config = dict(
    n_layer=12,
    d_model=96,
    n_head=6,
    n_kv_head=6,
    head_dim=32,
    d_mlp=384,
    vocab_size=8192,
    activation='gelu',
    norm='layernorm',
    norm_place='pre',
    norm_eps=1e-05,
    positions='learned',
    qk_norm=False,
    attn_scale=0.177,
    bias='none',
    tie_embeddings=True,
    parallel_block=False,
    init='uniform',
    init_std_qkv=0.0664,
    init_std_o=0.0825,
    init_std_up=0.0951,
    init_std_down=0.0951,
    optimizer='soap_variant',
    lr=0.00316,
    weight_decay=0.0,
    lr_head=0.00737,
    warmup_steps=200,
    schedule='wsd',
    decay_fraction=1.0,
    decay_shape='linear',
    final_lr_fraction=0.0,
    batch_tokens=[8192, 16384],
    seq_len=256,
    doc_mask=True,
    train_tokens=97130000,
    steps=8484,
    dataset='wikipedia_en',
)
Each number is 500 + 25 x the weight over its row's rms, rounded and kept within 0 to 999. Layers, rows and columns count from 0. Numbers have three digits each. The size before them is the row's rms in percent of the matrix's.

# layer 2 attention key, 192x96, rms 0.0663, rows 145-191, columns 0-47
092:507481472499529482467503462516476448449521488515494489482487482501488450498477467507506491499507509514482548494517502509474500532498505485510520
090:552521496506450531498490546472517457470546446505472514502503535508528487492543519481488475525500548464511525533506518493501464532474543493507484
089:461498535503484464483510507538489482488499535464531490490511521514487515508503486506457495493485533516518554546494456519502465557506452510503444
095:463506523458469515481500519482465524495494471460539486432512493508491495517543471472571525490504455519457533506448514487522477476540494519508473
079:497510467466496521507496517478493522509556483482411496490499518488509468523543479533514518529492470490492515475522494497496455504497501461516476
100:473528458490485507505532478476486469466476530479488475502488503481462477492503510491508521507493545500404478465460515468515474512498503522522466
080:471492507468500495470493491506491546513528506515483521505534536465519539461515495476502493463499519466521479570491490537516486482536475509501482
090:492503494483476554511455512535516519498472486514509499502458492502501568491495533488498486546530511537520527527491496521495522452484508461502479
096:522507485464505479476526504468490531469556520505480517483544497505508482509497483458487491496507504472505486519465527486490536528490502495483493
096:498526526493508502505514458508495518479516459481509538473533490504527511473451532531517486550475489552488482509523501500468486472537458489514541
084:512516496524500510482527495569562473498484480455468485424540513487461492475492533506535487498512502496463486457546492496517460528501442503476505
093:494519517558518478497474506535483509552486488457514460480485503503549530545478458541487485528498505535440529479549508523474526509490455507491487
099:501497515466518523535475479518451524532498495497519480557501497479519524459456508534482489539498490485490492515496506516491545508512514516460498
111:479496491485486505485504470500530417485511475499501517498511480531475477488463498523495520475508514493501505512490501503494476572477544475516517
091:489524517487540487467492497510529471469557481468517503487493440474502477475503467511502507517477462543459508467504509497581489491487498507506451
072:486510516498530503416500525478512473475490492481530518473535507509514471458425514474532521438466484498486501501488481481535464489506491453498538
091:520502456538494490501502485505466524504456473489531453548522517468502479466471473506480485527530483490486528508504520479533501452489462475486483
081:463491478507494447464521511495465502481543533523507510458523528532522483480485496478509521499503514518493474460511545486523504513491487510496517
085:492530484509540510551486486519474496497469476470483481524472504490502514452464486522559527532496471527482478450508496485503515471521483490491474
076:537453507498485496519505468495501506526497538527514476467491506459480460485475533508530513509547517486473492531490509534513471495549494526466494
070:483475500498513507455494498504480531495483528500487539504528482500472499525477508485539497462479521457503534472526491463471481501540496485549480
074:485528520442502499469508548498507516508516515525513498527445494489499479478470485479539498501474506486485499541502498533522571489467517487556503
077:489467531466472482498493554491528469495529508528490507474487506485491469542475502500551510518540469523497468511520543491502514506490543506514470
086:502523472521496498527513532498461526523517523520512479533516543527485510488503483522492491500496522513477478470474507525502559451536479486525522
072:522496526461466527506475491517514474497491485502536517505497558538456569521509502563496494501464536523506464486508467496489561462487483507492519
075:554545488530501540531498492516526549525524498451524484555494518500478495502486539482521480529543508498506471493501500522476495462536505515441488
074:491435465452505491526527523501512464459510509508495478506495474555502473491514508481498523498474517525467544517473494463488502515499527520525472
079:471548490526505521557504494502490575488532480493561475469514522500487479499471486497481470535506500524499502484521495552496479482519496463459478
073:515482465533465495515500535528516462527490553484480480495492426504514479511510495523501513509503485529493513462492464542518495540470478541491553
086:478499538464470457528501488490516532504552482472491524510482520444498482506510444498467522476473549524518503557572534499494466502504480488480521
087:525498520543513507527487512506471524498485491498519479481490521472543535483471535544500485520527489509479483480534474499481582467532514541452481
085:493503508472514489493460493503485504511481460454517475508492519479540548490514543513447516477491440514511473527494494477488551469482476515469507
062:489467529522508539465479502529526514488472512465485449492523550464516460508482535522477521520545516461473490477504496552485548476485493499545452
078:494522497484516507520465526509495517500530483455488487520512482472500570466449502478434513478501516448532477493495487509520469525527540489490540
079:537458511464516521518502515510497499461529489502469533499512493528494496492487479487480482511471459488491566525541484498474510542517486492489567
087:485487515505507514551519541478491522473494506483530495497516546462476470463462513491439511520518484498453469509516556499479479455527461484479516
079:493515482472493482574508460505472560494544486499504512522491492485518497506520512451529528506497443456546476472504518499467496479508488477475498
071:495472485555501501512487506501440527516503488507542507466497490452553554503466507484492504550506520509491477495531497497552509458507524485501496
069:500524544547522490525478489528495520541478462485526485497525485488518516504475492513456487508512502547481510493491517482504527486470502510522506
077:496506472513501474499487527487457506480506531515524479503485478498542470479546466537529483491460487524488494479544543525470522533523494551537511
080:520498470547501460534489543486510515509498522512513508548516473517527512494512487495441445471514509472526515535522537519487465513521512517442489
082:509493488507469517476495530492495439475519522522457511503500497517462465509523462509500530440501520501516456525488488520456481538447477490514460
071:472472483519511472465515511483525479448479515500504513515490463510508518478552532525513477532491546542509458496515542477490499507499468520534471
086:492463524475536508496444461533531492549471542516484424496508513499511523489499499529493469519514471506491499449471522498504505461490482521476529
081:499502541496497520503482489524525490512536497509504529511503515495498512458501522470482487519464463479484495522502511478478499467492501467472512
078:520501477465474516502492483501478500493502527513517500474517565466525523476500583485466466509488504505454459518503500487498508487475518526553506
070:499468519500484570458510481555513509499517495514514481472518497502532525518480530528488557562543530488525515526554497534542513503502503506490510